Weights of a small GPT-style language model, trained from scratch on English Wikipedia.
Size: 12 layers, width 768.
Architecture: LayerNorm before each block, learned positions, biases on query, key and value, tied embeddings.
Each number is 200 + 30 x the weight over the matrix's rms, rounded and kept within 0 to 999. Layers, rows and columns count from 0.

# q: layer 3 attention query, 768x768, rms 0.0228, rows 100-127, columns 448-511
# k: layer 3 attention key, 768x768, rms 0.0228, rows 100-127, columns 448-511
# v: layer 3 attention value, 768x768, rms 0.0228, rows 0-24, columns 448-511
# o: layer 3 attention output (transposed), 768x768, rms 0.0283, rows 0-23, columns 448-511
q100,207,178,151,154,184,188,235,171,142,221,125,237,283,214,231,218,204,223,238,145,183,166,190,190,219,203,153,255,220,161,214,148,274,250,192,211,239,193,236,207,241,236,157,266,125,214,218,248,166,153,239,238,173,193,172,227,181,197,203,138,201,209,212,255
k100,208,204,154,117,196,150,210,194,210,195,146,217,274,213,186,182,245,189,246,120,139,172,205,172,247,224,192,226,205,171,199,180,163,263,162,203,232,234,199,195,244,214,135,264,115,181,195,223,165,187,263,229,159,224,194,247,201,207,217,215,234,262,233,223
q101,203,252,176,218,230,216,128,150,242,199,289,215,170,202,207,168,226,157,185,217,211,314,203,181,203,188,227,152,211,166,230,176,162,189,204,196,225,270,205,137,190,206,207,173,201,196,156,237,221,171,171,226,254,215,239,190,195,222,209,163,236,233,201,152
k101,182,297,262,150,207,232,144,163,240,234,274,200,190,230,239,157,200,180,205,215,171,254,229,215,170,194,179,209,192,148,215,165,135,210,200,186,281,279,204,193,209,190,226,206,224,195,139,222,256,216,230,186,234,228,207,183,198,218,200,168,175,305,211,191
q102,151,190,181,225,228,154,171,317,238,175,230,201,176,271,156,261,208,233,285,192,153,170,119,209,178,209,237,176,168,135,259,258,114,165,147,247,194,200,127,132,179,244,215,190,228,210,261,165,178,181,228,190,209,275,196,195,153,187,246,328,167,249,161,287
k102,123,232,185,183,204,223,189,298,242,164,209,180,196,237,117,292,178,185,239,201,210,177,147,141,231,240,227,174,163,155,215,249,105,191,147,266,136,170,151,154,212,220,201,199,210,195,281,171,201,205,267,171,164,263,204,214,124,194,272,289,158,237,151,230
q103,144,150,200,240,210,216,166,156,242,225,241,203,226,194,168,228,221,149,213,199,202,219,282,217,149,213,236,222,243,214,198,178,168,175,164,243,140,225,187,164,171,203,212,191,200,218,182,193,244,153,192,204,168,247,174,168,208,219,111,195,234,167,222,242
k103,157,211,272,183,223,183,162,167,278,233,228,211,230,200,165,146,204,155,215,164,165,204,258,207,170,234,202,165,264,217,174,162,143,203,147,223,208,221,165,128,175,227,225,208,230,183,207,194,245,175,226,209,152,223,200,195,217,186,85,200,231,217,255,213
q104,208,179,226,232,188,207,138,173,193,211,192,133,163,144,186,179,180,142,238,225,248,189,209,214,236,187,230,222,211,226,170,199,185,202,202,188,172,224,228,245,230,159,207,151,233,192,188,164,194,281,174,148,191,141,193,167,205,159,170,203,228,187,182,144
k104,240,148,237,248,187,172,176,145,168,230,196,191,166,154,226,203,184,194,224,237,217,205,207,232,200,177,290,238,236,251,195,199,306,178,214,192,157,169,202,273,186,158,201,164,203,202,180,175,173,213,163,196,235,112,178,155,278,131,149,170,209,147,161,192
q105,232,258,212,166,178,196,272,210,164,230,140,203,242,191,214,186,208,186,154,202,205,217,258,216,206,188,134,173,217,247,174,200,283,244,233,133,250,176,217,237,158,233,205,234,195,180,197,204,178,205,220,224,184,172,148,170,230,183,187,116,203,216,273,217
k105,274,226,218,241,195,129,272,233,198,235,167,180,244,193,182,187,256,181,138,180,177,207,237,202,204,192,145,172,236,223,170,187,235,271,219,135,268,229,226,224,142,220,206,259,184,220,164,206,168,227,174,217,174,225,144,150,259,221,224,163,271,205,298,207
q106,143,189,246,214,182,208,252,189,287,227,159,267,132,155,115,192,240,118,144,195,206,184,215,287,182,246,268,200,262,243,275,214,127,205,200,214,109,102,152,190,158,201,272,177,260,183,201,221,237,167,180,161,172,238,230,203,254,221,144,247,207,234,186,263
k106,131,219,268,245,165,224,257,210,286,210,227,321,104,191,127,158,222,156,100,164,174,203,171,283,172,228,238,181,275,252,300,180,149,199,212,184,95,117,178,183,125,160,276,190,268,177,242,222,236,144,172,160,186,260,252,222,238,177,85,262,197,178,241,269
q107,215,184,209,209,182,219,235,176,236,193,260,195,189,164,162,184,190,165,189,191,212,232,203,194,201,245,170,172,255,267,209,165,223,200,177,177,190,180,192,242,187,220,225,190,216,220,178,205,216,201,208,202,206,252,181,221,190,224,113,189,236,177,245,243
k107,228,191,239,218,210,181,207,212,282,207,267,197,220,166,153,155,217,180,202,149,147,218,188,207,232,242,197,149,263,255,193,185,163,215,168,166,208,171,153,192,184,197,219,214,224,200,213,201,210,213,203,231,182,237,221,249,210,199,78,241,263,204,261,210
q108,227,232,174,232,192,235,199,133,181,234,260,160,173,145,167,151,194,130,146,289,313,233,173,146,208,144,278,158,248,290,200,150,233,228,224,196,237,194,205,245,192,245,209,175,238,187,213,235,191,231,143,234,250,195,204,174,285,233,141,145,234,169,190,149
k108,222,240,214,201,195,201,181,145,197,230,321,204,178,169,189,181,227,191,145,252,231,228,170,180,168,150,284,186,268,287,186,123,254,226,236,194,287,221,187,280,185,226,207,208,206,200,163,234,162,177,166,251,295,194,230,179,315,201,117,151,225,169,172,236
q109,256,264,234,205,167,207,226,202,185,183,218,141,145,156,209,156,173,102,170,254,259,268,186,229,216,169,215,184,236,276,207,233,181,228,228,200,167,174,192,260,182,181,210,192,220,179,214,207,182,250,143,223,209,145,166,188,277,179,186,177,258,232,185,199
k109,269,211,242,234,156,188,227,212,162,165,262,206,126,155,222,174,180,181,162,234,222,291,157,226,203,158,244,195,239,256,231,183,271,203,221,172,164,184,187,279,177,185,218,210,195,181,205,188,162,191,119,256,223,146,234,171,284,187,203,174,229,197,151,265
q110,180,238,93,184,219,84,232,225,223,154,275,224,131,242,203,203,125,282,207,124,150,235,219,154,173,192,151,184,151,177,235,170,198,161,194,157,248,263,161,144,227,163,134,222,196,215,221,175,276,118,231,221,198,217,138,209,158,235,217,191,179,187,269,301
k110,181,247,177,151,260,198,201,244,208,159,219,184,146,255,167,259,126,278,238,147,241,189,256,130,225,190,98,202,115,108,187,189,163,187,201,182,227,235,214,169,237,165,183,235,210,216,232,186,260,178,252,173,194,215,110,196,138,250,250,197,137,200,209,235
q111,294,216,156,78,217,170,183,219,137,246,153,246,260,229,213,172,283,226,254,212,206,127,189,209,286,123,196,177,212,140,223,220,202,128,175,213,199,203,215,214,188,169,154,248,102,171,211,236,128,206,231,224,203,227,181,160,160,151,286,154,178,224,164,196
k111,237,232,156,72,194,153,216,252,170,243,117,215,258,217,198,202,258,202,206,196,207,107,202,218,238,113,188,190,139,140,224,227,220,181,168,194,233,281,248,253,201,225,117,231,113,243,193,199,122,247,231,133,186,228,105,159,182,180,351,147,147,263,191,229
q112,200,254,174,222,191,162,176,218,180,299,148,242,220,207,188,267,206,229,252,106,223,255,190,180,139,112,187,143,199,171,207,161,314,189,209,204,254,246,189,118,200,201,167,202,122,187,139,249,192,122,179,234,205,187,193,195,209,248,259,158,285,277,172,232
k112,158,283,234,181,185,150,194,244,237,265,144,256,202,213,200,219,227,183,257,81,188,225,196,148,124,155,201,147,202,112,243,179,230,233,196,187,249,258,186,124,207,197,152,206,152,156,128,194,259,174,210,182,155,209,172,193,203,220,216,219,258,287,185,213
q113,226,240,166,198,125,265,216,247,176,187,185,185,192,231,242,194,274,243,215,269,213,156,163,140,168,194,190,203,183,199,249,224,206,114,224,248,224,232,231,187,208,255,196,200,151,183,180,267,120,184,161,135,145,226,275,209,209,98,282,128,149,203,159,174
k113,213,281,173,264,131,235,173,227,186,192,211,205,152,207,240,230,200,225,205,238,220,164,150,165,143,150,221,204,174,189,230,253,275,115,206,202,243,258,214,197,178,275,174,155,143,207,133,243,140,159,66,169,137,192,275,190,142,139,278,101,157,209,185,200
q114,162,233,218,254,188,184,75,214,231,220,232,167,179,209,183,213,213,186,198,255,211,249,220,206,188,181,254,201,174,191,228,174,154,210,241,215,182,201,217,173,148,108,216,195,206,200,156,131,191,232,195,197,227,177,254,179,204,235,236,245,165,218,190,146
k114,165,220,243,222,185,170,68,203,212,244,234,171,169,229,206,194,186,186,170,264,209,240,249,189,135,176,210,238,165,190,244,177,231,208,238,227,168,194,235,180,145,121,246,164,221,234,154,118,220,244,180,177,239,185,204,165,227,194,264,207,157,171,167,138
q115,233,143,193,209,287,185,200,177,153,240,169,201,227,212,147,162,180,149,169,205,226,176,178,211,202,156,175,103,248,202,91,258,221,188,183,222,225,179,183,256,173,286,210,170,262,199,237,200,205,142,197,233,250,279,156,119,229,250,151,212,265,168,215,249
k115,172,178,236,168,279,178,232,197,218,206,169,209,264,187,136,168,259,180,178,178,163,167,211,208,160,180,212,109,232,171,97,198,208,251,162,231,260,221,150,233,158,278,201,213,289,206,202,202,223,151,257,205,275,293,166,145,304,245,106,265,251,200,216,250
q116,206,172,202,183,280,217,174,167,206,226,189,201,210,191,187,174,226,219,198,148,180,143,185,211,256,188,236,214,220,134,147,234,137,148,171,198,192,237,197,229,200,205,192,171,212,213,218,199,212,229,205,203,230,169,154,173,163,180,207,223,229,179,189,170
k116,196,139,199,170,257,255,226,155,164,196,161,196,214,187,190,210,226,222,165,187,198,137,191,228,230,193,225,250,184,145,177,186,195,180,201,210,180,204,216,259,191,198,194,158,205,220,191,189,217,247,245,155,243,171,107,169,229,218,216,195,168,181,204,188
q117,117,229,116,247,246,172,234,191,215,162,231,202,188,265,185,188,211,234,214,184,134,162,227,126,187,292,228,256,180,116,211,169,153,195,208,199,206,261,185,125,198,229,179,203,224,231,182,243,232,179,221,191,168,229,182,243,144,148,221,189,125,103,217,223
k117,134,284,221,187,255,215,171,171,223,155,256,198,176,256,148,188,203,186,198,164,179,142,219,119,235,304,219,266,158,140,198,164,117,203,183,228,244,258,187,134,206,229,198,200,243,196,195,221,241,206,227,179,137,229,182,244,100,183,218,196,145,151,236,177
q118,174,183,206,203,150,255,214,195,196,177,183,156,170,171,230,196,210,225,192,189,232,128,213,222,185,222,231,215,151,190,182,224,122,141,198,229,192,233,181,194,226,155,210,145,200,202,177,232,172,289,170,126,186,135,193,181,201,165,263,189,167,185,199,133
k118,205,178,210,253,157,266,218,150,127,182,139,219,142,156,244,205,142,198,195,216,305,165,178,244,168,193,203,211,153,193,182,250,234,120,209,214,183,199,225,216,183,152,210,137,161,210,191,214,143,219,123,187,184,80,193,163,181,155,251,83,177,140,157,174
q119,209,229,123,182,162,205,249,219,204,173,276,248,109,232,149,165,196,183,181,147,197,311,175,158,181,160,194,178,255,212,264,192,193,177,183,271,200,178,136,184,167,181,211,232,206,210,155,248,198,141,170,218,202,261,171,179,195,195,212,169,239,214,213,315
k119,168,305,223,145,166,241,196,251,248,169,258,285,123,220,132,203,182,225,204,117,195,273,186,184,214,152,186,160,222,158,248,163,191,195,178,217,219,192,147,182,187,185,210,259,184,186,140,198,185,172,151,162,187,266,168,222,156,217,189,188,191,288,222,317
q120,179,92,277,200,151,261,169,199,191,173,138,202,244,173,251,257,269,234,200,234,168,107,208,308,190,176,228,257,165,199,235,219,97,157,127,230,144,172,184,197,200,200,183,224,171,209,238,174,133,199,212,136,163,179,213,191,164,169,220,243,144,229,188,187
k120,169,110,186,238,160,268,194,190,174,194,116,172,220,194,214,214,206,194,154,225,209,89,199,278,173,185,154,226,145,233,210,238,104,172,119,221,138,180,208,160,175,184,200,186,141,223,239,210,151,209,213,148,153,165,194,203,131,156,239,203,183,222,198,189
q121,241,268,153,162,200,152,242,259,174,188,222,177,203,218,237,195,194,224,265,253,229,174,147,128,209,219,206,234,159,199,247,183,249,222,190,172,246,161,192,141,229,246,145,285,152,199,291,222,206,226,220,210,164,157,125,283,151,134,268,186,161,222,107,223
k121,220,282,152,157,176,198,204,264,164,198,235,159,203,184,213,279,180,204,275,233,293,187,136,127,272,241,230,233,155,224,246,225,246,199,190,218,201,166,202,219,283,274,166,291,154,182,275,186,181,204,187,235,154,163,179,240,118,216,321,160,200,234,108,209
q122,159,176,191,265,221,185,198,175,233,228,241,186,242,183,156,153,198,191,202,223,205,193,200,142,196,271,232,250,235,197,221,114,239,213,215,232,185,237,220,275,175,199,216,129,211,229,152,190,244,249,178,235,214,215,179,202,221,271,170,228,228,133,229,238
k122,196,196,222,193,257,162,161,194,275,240,263,214,248,202,145,120,209,207,226,192,142,190,197,159,201,245,257,214,255,205,203,156,200,193,214,233,187,218,159,215,179,206,210,151,226,183,198,205,244,210,200,264,223,202,219,213,271,193,138,251,222,151,194,190
q123,183,262,244,134,293,179,205,238,193,277,166,226,250,233,214,223,240,191,159,179,162,230,247,241,213,209,229,144,169,183,150,197,185,194,214,128,231,179,225,195,132,248,228,198,204,160,207,179,228,213,236,219,248,232,230,190,227,252,201,241,209,227,170,156
k123,186,204,216,154,246,182,242,233,176,244,173,185,245,243,207,231,259,167,129,207,174,227,228,214,207,204,197,203,174,185,186,202,165,223,235,161,245,205,255,191,147,203,211,218,229,204,225,193,234,255,289,128,217,264,168,190,225,262,244,237,215,193,197,147
q124,259,220,208,185,295,160,198,224,148,198,226,163,249,219,176,166,176,218,236,228,181,170,138,142,275,164,193,199,204,198,148,193,245,215,218,149,220,224,248,249,197,214,155,222,202,206,244,154,217,247,234,240,195,178,185,205,135,209,177,201,215,170,180,169
k124,269,149,116,173,292,136,223,200,157,174,234,111,308,196,180,219,236,232,222,305,177,184,149,131,278,206,266,247,197,248,174,153,242,191,241,190,197,243,236,304,254,247,142,210,201,217,243,197,207,264,250,217,228,189,168,179,176,273,232,243,193,154,165,171
q125,213,181,277,247,171,154,209,195,200,220,142,208,244,211,180,193,192,158,249,207,163,151,192,222,258,193,194,201,195,162,158,221,208,134,152,176,164,256,231,168,214,178,193,180,161,201,263,203,183,150,199,181,168,186,178,233,130,188,192,149,250,194,203,194
k125,182,162,206,285,159,138,264,197,233,225,132,206,260,178,184,165,210,165,241,203,163,155,183,193,219,234,207,247,171,189,219,246,149,161,146,160,177,300,222,209,212,186,190,114,160,184,245,215,207,183,208,203,156,158,159,233,138,200,202,224,254,211,237,199
q126,175,258,222,203,93,146,199,157,269,290,178,233,202,146,173,186,217,143,221,268,206,273,251,169,193,227,202,226,201,128,185,217,224,210,248,179,243,211,218,136,200,186,220,131,108,177,175,192,153,244,198,227,204,138,101,252,231,214,265,163,217,244,144,177
k126,182,264,306,174,103,180,182,221,263,310,186,250,178,193,198,208,217,130,230,249,249,251,259,162,180,187,179,235,178,113,224,260,220,206,230,198,256,208,203,192,160,203,198,132,113,174,143,163,178,221,199,202,187,154,79,201,283,177,285,171,243,248,132,166
q127,254,255,190,146,240,196,234,151,230,271,194,272,241,196,160,171,231,204,104,238,228,172,219,180,212,137,215,143,224,235,186,180,238,232,309,200,216,128,234,205,200,208,202,201,146,166,130,306,207,177,232,194,221,233,253,225,273,255,247,143,172,195,149,160
k127,204,263,184,148,217,183,236,159,237,282,241,262,209,200,204,172,244,207,120,218,187,158,220,214,190,112,192,168,160,241,210,173,262,202,319,174,261,194,240,255,199,196,177,210,167,235,102,267,211,227,193,127,243,272,212,240,262,258,246,145,145,201,190,177
v0,201,205,185,180,230,183,187,147,149,206,209,158,211,164,204,233,171,206,168,164,265,206,165,249,223,245,168,165,173,212,176,265,227,238,202,168,215,199,161,175,242,162,197,193,231,204,188,222,188,208,144,215,198,171,240,231,165,195,218,193,184,213,188,186
o0,193,196,192,183,203,179,189,223,223,164,206,227,199,230,173,171,180,191,232,206,170,204,220,159,218,208,223,266,222,175,213,171,195,180,184,191,181,208,227,204,163,182,179,170,186,161,216,180,255,186,226,200,194,218,139,168,258,225,198,204,227,190,179,192
v1,196,208,172,243,172,239,194,212,269,225,219,157,200,216,221,221,235,218,215,170,210,213,220,217,162,168,248,166,228,218,170,188,177,240,183,182,206,204,182,185,157,258,170,181,226,200,170,167,175,215,168,218,206,203,224,180,168,194,214,183,160,239,216,175
o1,223,198,244,210,207,138,194,211,158,177,168,199,187,220,197,195,164,190,220,219,206,184,137,201,220,212,163,284,169,176,226,201,213,201,197,215,159,217,206,207,229,191,230,198,179,252,187,262,230,148,196,177,206,180,170,204,227,199,207,185,209,209,198,236
v2,204,188,220,193,169,175,192,125,200,181,230,206,245,193,152,196,217,191,176,208,142,205,245,224,140,221,250,223,216,238,161,158,197,210,214,258,166,184,284,237,154,177,227,206,168,184,196,190,254,172,221,204,232,236,194,151,253,163,206,224,208,204,182,239
o2,181,194,208,226,236,199,211,266,191,221,204,208,163,212,247,198,177,213,209,156,225,213,158,203,216,183,166,205,196,156,223,195,187,215,183,164,242,202,148,206,220,243,178,205,224,206,185,237,140,221,206,163,167,169,227,193,135,216,188,162,201,190,203,155
v3,215,186,213,182,237,240,187,183,198,199,188,238,185,231,133,221,214,171,209,177,170,170,205,181,210,178,230,258,172,205,180,184,216,188,205,216,163,189,233,217,210,236,137,181,217,208,174,201,237,199,192,235,124,202,153,202,212,225,211,240,178,210,193,161
o3,193,224,209,207,162,160,199,238,185,193,220,190,238,167,260,169,183,196,157,215,192,191,243,206,205,214,193,155,229,209,200,183,206,210,140,185,233,215,147,207,187,204,234,225,186,184,222,214,183,227,238,146,258,208,207,214,163,201,132,187,213,180,203,212
v4,219,140,197,159,207,203,214,191,202,199,214,225,187,127,216,192,216,203,195,165,235,191,135,213,239,151,180,164,195,241,260,159,247,206,187,263,190,214,134,167,146,219,206,235,195,215,181,219,167,169,187,226,188,175,188,208,208,180,195,200,220,189,206,168
o4,203,217,200,204,182,205,185,183,202,185,251,180,192,265,217,227,173,190,217,235,163,206,230,145,191,215,213,219,203,171,151,241,155,195,190,160,226,184,267,196,218,214,186,188,195,204,240,129,233,217,200,188,200,223,210,216,170,191,179,178,202,207,205,211
v5,206,248,205,225,161,175,272,238,245,207,199,222,194,269,226,193,212,196,213,146,193,199,227,229,210,175,200,172,187,200,185,165,194,232,178,184,201,192,267,199,197,133,164,247,141,198,181,207,174,202,201,188,171,251,203,202,210,183,194,197,132,245,178,224
o5,158,130,208,168,204,217,119,136,165,186,194,116,215,116,181,227,234,228,158,234,227,229,212,216,167,232,196,191,210,234,198,203,210,219,195,215,216,224,160,239,215,246,242,159,239,200,223,184,242,167,204,186,206,200,188,164,167,210,240,195,239,197,188,161
v6,175,236,202,220,209,162,164,218,236,230,194,181,207,162,169,213,241,191,219,215,167,201,235,220,179,127,216,217,197,234,176,171,223,230,216,219,151,186,218,191,206,224,219,195,214,203,241,221,215,190,208,173,179,208,176,189,161,178,201,184,213,181,245,201
o6,213,167,191,238,202,213,266,205,149,222,180,201,176,224,208,183,168,217,164,160,202,220,163,175,210,235,179,212,196,185,218,167,210,201,189,182,258,233,184,216,210,194,189,216,197,204,167,183,149,258,178,228,225,169,190,201,235,221,178,203,146,180,203,203
v7,175,187,185,219,207,184,211,206,248,199,261,202,199,174,130,189,215,250,206,186,156,202,179,142,202,170,197,231,195,205,224,198,199,249,251,200,190,194,198,183,238,196,192,216,153,205,205,213,211,199,243,135,213,180,176,182,178,235,218,197,216,201,194,189
o7,213,218,184,209,208,222,178,222,146,222,179,198,183,234,256,214,215,165,203,210,202,186,219,294,165,213,221,164,194,227,157,203,225,184,194,193,215,218,166,231,196,207,232,185,222,201,214,193,152,205,168,252,211,222,225,235,214,168,173,216,207,200,201,200
v8,235,151,229,194,201,192,196,242,157,181,178,230,215,235,187,115,183,172,199,168,223,184,174,179,198,268,190,220,210,195,186,180,176,140,179,181,254,273,239,177,207,154,189,219,174,196,166,236,224,201,166,211,194,174,211,209,208,198,179,253,208,189,203,151
o8,168,229,170,161,175,195,212,201,228,203,231,207,167,190,247,224,217,191,177,225,246,181,242,215,200,177,210,182,203,190,246,218,217,218,206,231,162,133,153,220,220,186,221,152,206,215,226,189,189,223,217,221,235,214,203,200,207,177,198,185,212,205,163,229
v9,235,182,181,227,235,235,217,157,215,204,215,187,239,234,189,229,171,223,172,196,200,186,146,169,169,217,202,201,193,241,189,215,246,230,187,217,188,207,247,241,187,180,164,190,255,189,164,212,260,208,213,208,195,187,267,176,237,242,183,208,216,194,203,182
o9,156,190,208,218,186,118,138,254,139,167,206,240,149,186,172,163,190,157,222,183,194,172,222,236,232,225,178,224,192,166,225,189,211,198,260,155,184,219,151,204,234,208,228,179,196,206,226,175,188,231,189,217,231,227,159,203,171,202,196,201,170,239,200,186
v10,206,229,186,192,155,203,178,215,156,173,195,176,166,217,202,215,212,161,235,233,170,198,178,122,239,229,214,298,217,200,203,236,144,192,217,222,227,205,226,205,225,223,225,163,143,191,173,197,152,254,213,180,148,155,167,226,164,180,210,231,206,209,176,229
o10,220,186,203,204,220,210,229,204,238,213,156,250,215,190,188,193,190,230,148,201,195,185,238,265,187,191,201,121,210,203,191,169,198,198,172,189,196,182,193,218,140,201,183,245,245,204,212,227,221,195,198,231,241,256,202,226,249,203,177,203,209,206,228,194
v11,195,206,223,191,193,206,178,173,199,189,215,207,188,171,250,177,180,203,180,191,211,227,174,208,217,176,204,218,218,199,221,194,264,218,189,176,214,210,185,213,267,218,219,175,164,223,228,240,220,217,185,215,202,175,223,210,209,145,180,217,244,233,173,212
o11,180,208,177,210,200,177,231,175,227,213,181,209,203,222,137,187,223,189,246,194,197,204,225,215,177,246,206,157,207,189,182,241,195,191,199,233,167,205,226,189,178,178,197,200,236,212,193,158,155,207,187,198,197,221,210,233,190,211,240,191,193,209,213,189
v12,182,244,169,221,204,224,180,197,188,232,178,204,223,162,242,254,211,226,173,164,234,198,232,207,226,180,231,191,181,213,204,218,172,256,176,112,193,214,241,219,207,215,165,197,307,177,221,178,211,219,162,276,211,211,244,187,193,203,198,191,215,216,186,175
o12,191,167,171,222,212,172,219,191,222,213,200,196,206,229,170,180,205,208,208,190,135,208,183,219,184,224,164,246,209,227,181,178,238,169,198,259,170,179,179,196,196,204,195,205,141,201,185,201,202,161,210,175,185,188,171,169,207,207,240,197,190,193,197,208
v13,187,157,171,210,212,215,213,252,189,204,195,171,184,204,291,221,192,223,223,180,229,205,192,188,216,191,215,229,177,202,195,234,177,226,198,227,192,213,254,206,207,155,148,205,204,177,165,182,227,188,211,248,187,227,192,209,213,209,196,216,184,190,156,214
o13,200,222,192,169,191,202,176,154,191,209,185,219,194,207,146,193,226,192,180,220,221,189,215,189,183,216,158,207,205,196,211,153,217,205,194,197,185,206,163,147,236,216,245,183,209,182,211,200,223,202,197,214,220,172,172,235,191,226,198,176,206,222,236,202
v14,161,196,178,207,217,227,228,194,257,182,234,205,191,204,175,203,198,251,184,188,165,172,191,199,251,157,241,159,158,173,205,187,212,182,212,211,205,236,163,227,189,165,199,187,208,194,179,203,162,236,205,198,217,189,134,183,150,222,194,204,248,215,205,243
o14,193,208,180,201,198,209,132,227,146,204,190,203,172,200,247,180,236,163,204,197,229,205,247,190,146,224,164,202,212,201,222,187,210,187,198,180,166,187,224,178,214,257,180,203,230,235,221,248,178,178,214,204,184,193,234,197,259,172,211,209,177,218,170,154
v15,215,252,213,209,259,183,190,249,210,256,211,242,167,241,171,199,159,250,144,258,187,200,209,223,166,230,216,175,169,151,221,201,165,194,217,212,209,204,176,175,137,222,181,218,200,197,199,144,249,202,220,158,252,217,185,165,156,209,207,219,205,219,243,157
o15,211,170,175,224,157,222,268,206,197,229,147,144,217,171,195,203,239,165,285,162,194,219,204,172,206,193,157,233,209,224,204,167,224,204,186,205,208,216,206,235,252,184,195,177,200,179,147,258,131,183,177,234,152,186,220,220,230,190,208,196,172,175,168,249
v16,218,199,202,197,285,233,145,192,174,159,224,189,204,196,221,183,165,231,222,190,209,204,201,162,239,214,142,189,206,212,203,221,213,142,154,228,201,188,178,236,212,229,243,192,176,218,169,173,254,197,205,214,193,188,212,180,226,172,225,224,201,198,180,250
o16,225,190,204,187,132,176,271,191,197,239,193,174,181,217,169,223,208,197,177,190,213,227,210,219,189,206,287,185,177,195,198,194,165,213,223,203,214,181,219,192,179,164,160,171,191,237,191,200,184,192,114,210,162,203,195,186,146,205,185,194,198,214,217,173
v17,171,220,205,227,204,173,185,179,204,217,222,237,202,203,168,197,193,234,200,198,242,169,221,151,205,161,255,199,171,144,156,173,254,238,200,202,165,207,184,191,203,170,198,161,251,196,266,179,171,212,196,171,247,173,237,171,236,222,193,201,255,211,199,174
o17,156,196,201,235,183,229,216,240,168,233,205,176,188,217,270,193,234,187,200,198,163,193,172,277,177,216,121,177,194,240,192,218,200,178,190,177,188,208,199,214,178,250,198,249,192,196,171,239,228,176,217,222,200,212,185,204,159,218,172,184,148,184,182,172
v18,208,147,186,159,190,169,231,234,239,176,241,210,154,181,179,187,224,173,186,199,213,220,187,194,215,138,268,157,213,225,200,254,192,186,200,211,228,173,122,167,207,204,220,220,165,236,209,235,215,190,199,234,192,209,149,210,228,196,192,207,212,154,244,220
o18,219,220,179,210,221,199,179,179,187,174,171,196,246,202,218,183,183,188,216,193,163,229,234,186,185,234,112,236,194,162,159,152,210,196,195,222,182,237,256,204,203,177,148,174,201,197,186,163,179,225,227,177,184,195,242,237,151,198,176,201,201,210,219,174
v19,197,117,229,172,155,188,184,132,226,190,163,203,257,206,241,170,200,158,224,240,236,180,239,183,220,222,229,240,237,191,208,179,241,217,199,228,179,188,177,185,212,225,215,186,147,210,211,207,153,192,173,241,224,170,167,236,255,185,191,191,271,123,138,227
o19,162,278,222,195,244,214,218,230,203,197,228,206,158,213,165,194,224,240,139,190,189,184,152,213,185,187,171,104,183,191,152,236,181,208,205,165,218,200,240,145,167,194,199,210,238,215,210,185,246,232,216,149,213,239,222,192,141,199,213,214,157,185,268,180
v20,218,164,154,190,170,212,230,193,190,205,197,163,145,191,246,205,226,239,181,185,169,212,187,260,188,205,248,194,199,205,224,219,245,199,208,268,211,174,156,206,202,183,222,213,273,200,190,182,208,184,227,181,200,193,232,152,256,294,204,209,242,213,150,227
o20,165,229,193,220,221,170,113,214,179,192,203,226,261,221,187,207,206,182,215,196,247,215,224,160,206,212,189,248,190,176,168,184,158,182,201,168,219,238,219,175,225,231,185,177,163,168,187,228,183,212,185,199,217,179,199,239,155,121,196,170,177,225,236,160
v21,233,227,142,188,192,230,234,186,236,239,214,212,222,200,173,266,203,181,195,218,234,164,184,204,245,156,168,223,200,221,186,153,119,199,208,159,175,183,208,248,172,191,232,148,251,199,176,134,233,205,185,241,208,246,194,157,233,184,227,182,206,196,213,226
o21,221,152,218,208,214,196,136,166,168,182,185,204,229,193,199,209,203,208,168,245,151,201,214,164,201,224,207,204,209,247,186,238,201,200,220,222,236,206,209,164,189,240,206,264,172,211,197,219,166,175,207,140,173,187,192,228,151,242,206,188,187,204,198,172
v22,185,181,176,187,240,192,221,194,214,184,178,246,167,185,169,203,165,240,147,168,228,193,194,231,159,237,208,181,168,142,176,250,227,201,217,146,173,229,152,172,178,170,232,199,284,189,230,196,240,210,168,227,179,177,251,164,214,214,197,188,166,203,188,171
o22,223,222,205,192,154,227,145,235,157,214,253,186,217,195,255,216,244,161,248,217,194,222,200,226,214,165,211,244,211,225,202,173,181,189,208,215,201,162,227,259,230,212,175,211,153,173,210,225,165,165,202,197,211,210,192,182,192,201,194,193,244,204,181,222
v23,193,168,211,208,198,181,163,217,136,187,192,173,197,166,209,245,212,187,199,250,203,187,193,223,192,210,209,156,171,206,180,254,183,157,239,193,208,169,194,189,236,206,205,211,179,189,215,195,151,187,231,209,203,144,208,195,168,245,200,160,222,189,216,212
o23,218,242,201,154,225,239,275,194,246,196,198,218,216,255,175,167,201,188,188,161,202,218,217,150,230,210,187,205,210,174,240,174,207,202,161,220,201,196,202,187,164,156,192,217,215,157,190,224,251,197,176,188,208,231,205,206,238,140,202,244,199,219,184,218
v24,228,193,190,185,197,201,195,174,149,218,169,219,268,196,166,201,210,182,204,251,242,189,196,236,209,230,179,199,206,230,179,172,187,165,216,193,196,179,210,194,204,150,204,157,184,202,192,209,201,179,196,217,162,229,211,177,180,192,186,205,211,226,246,214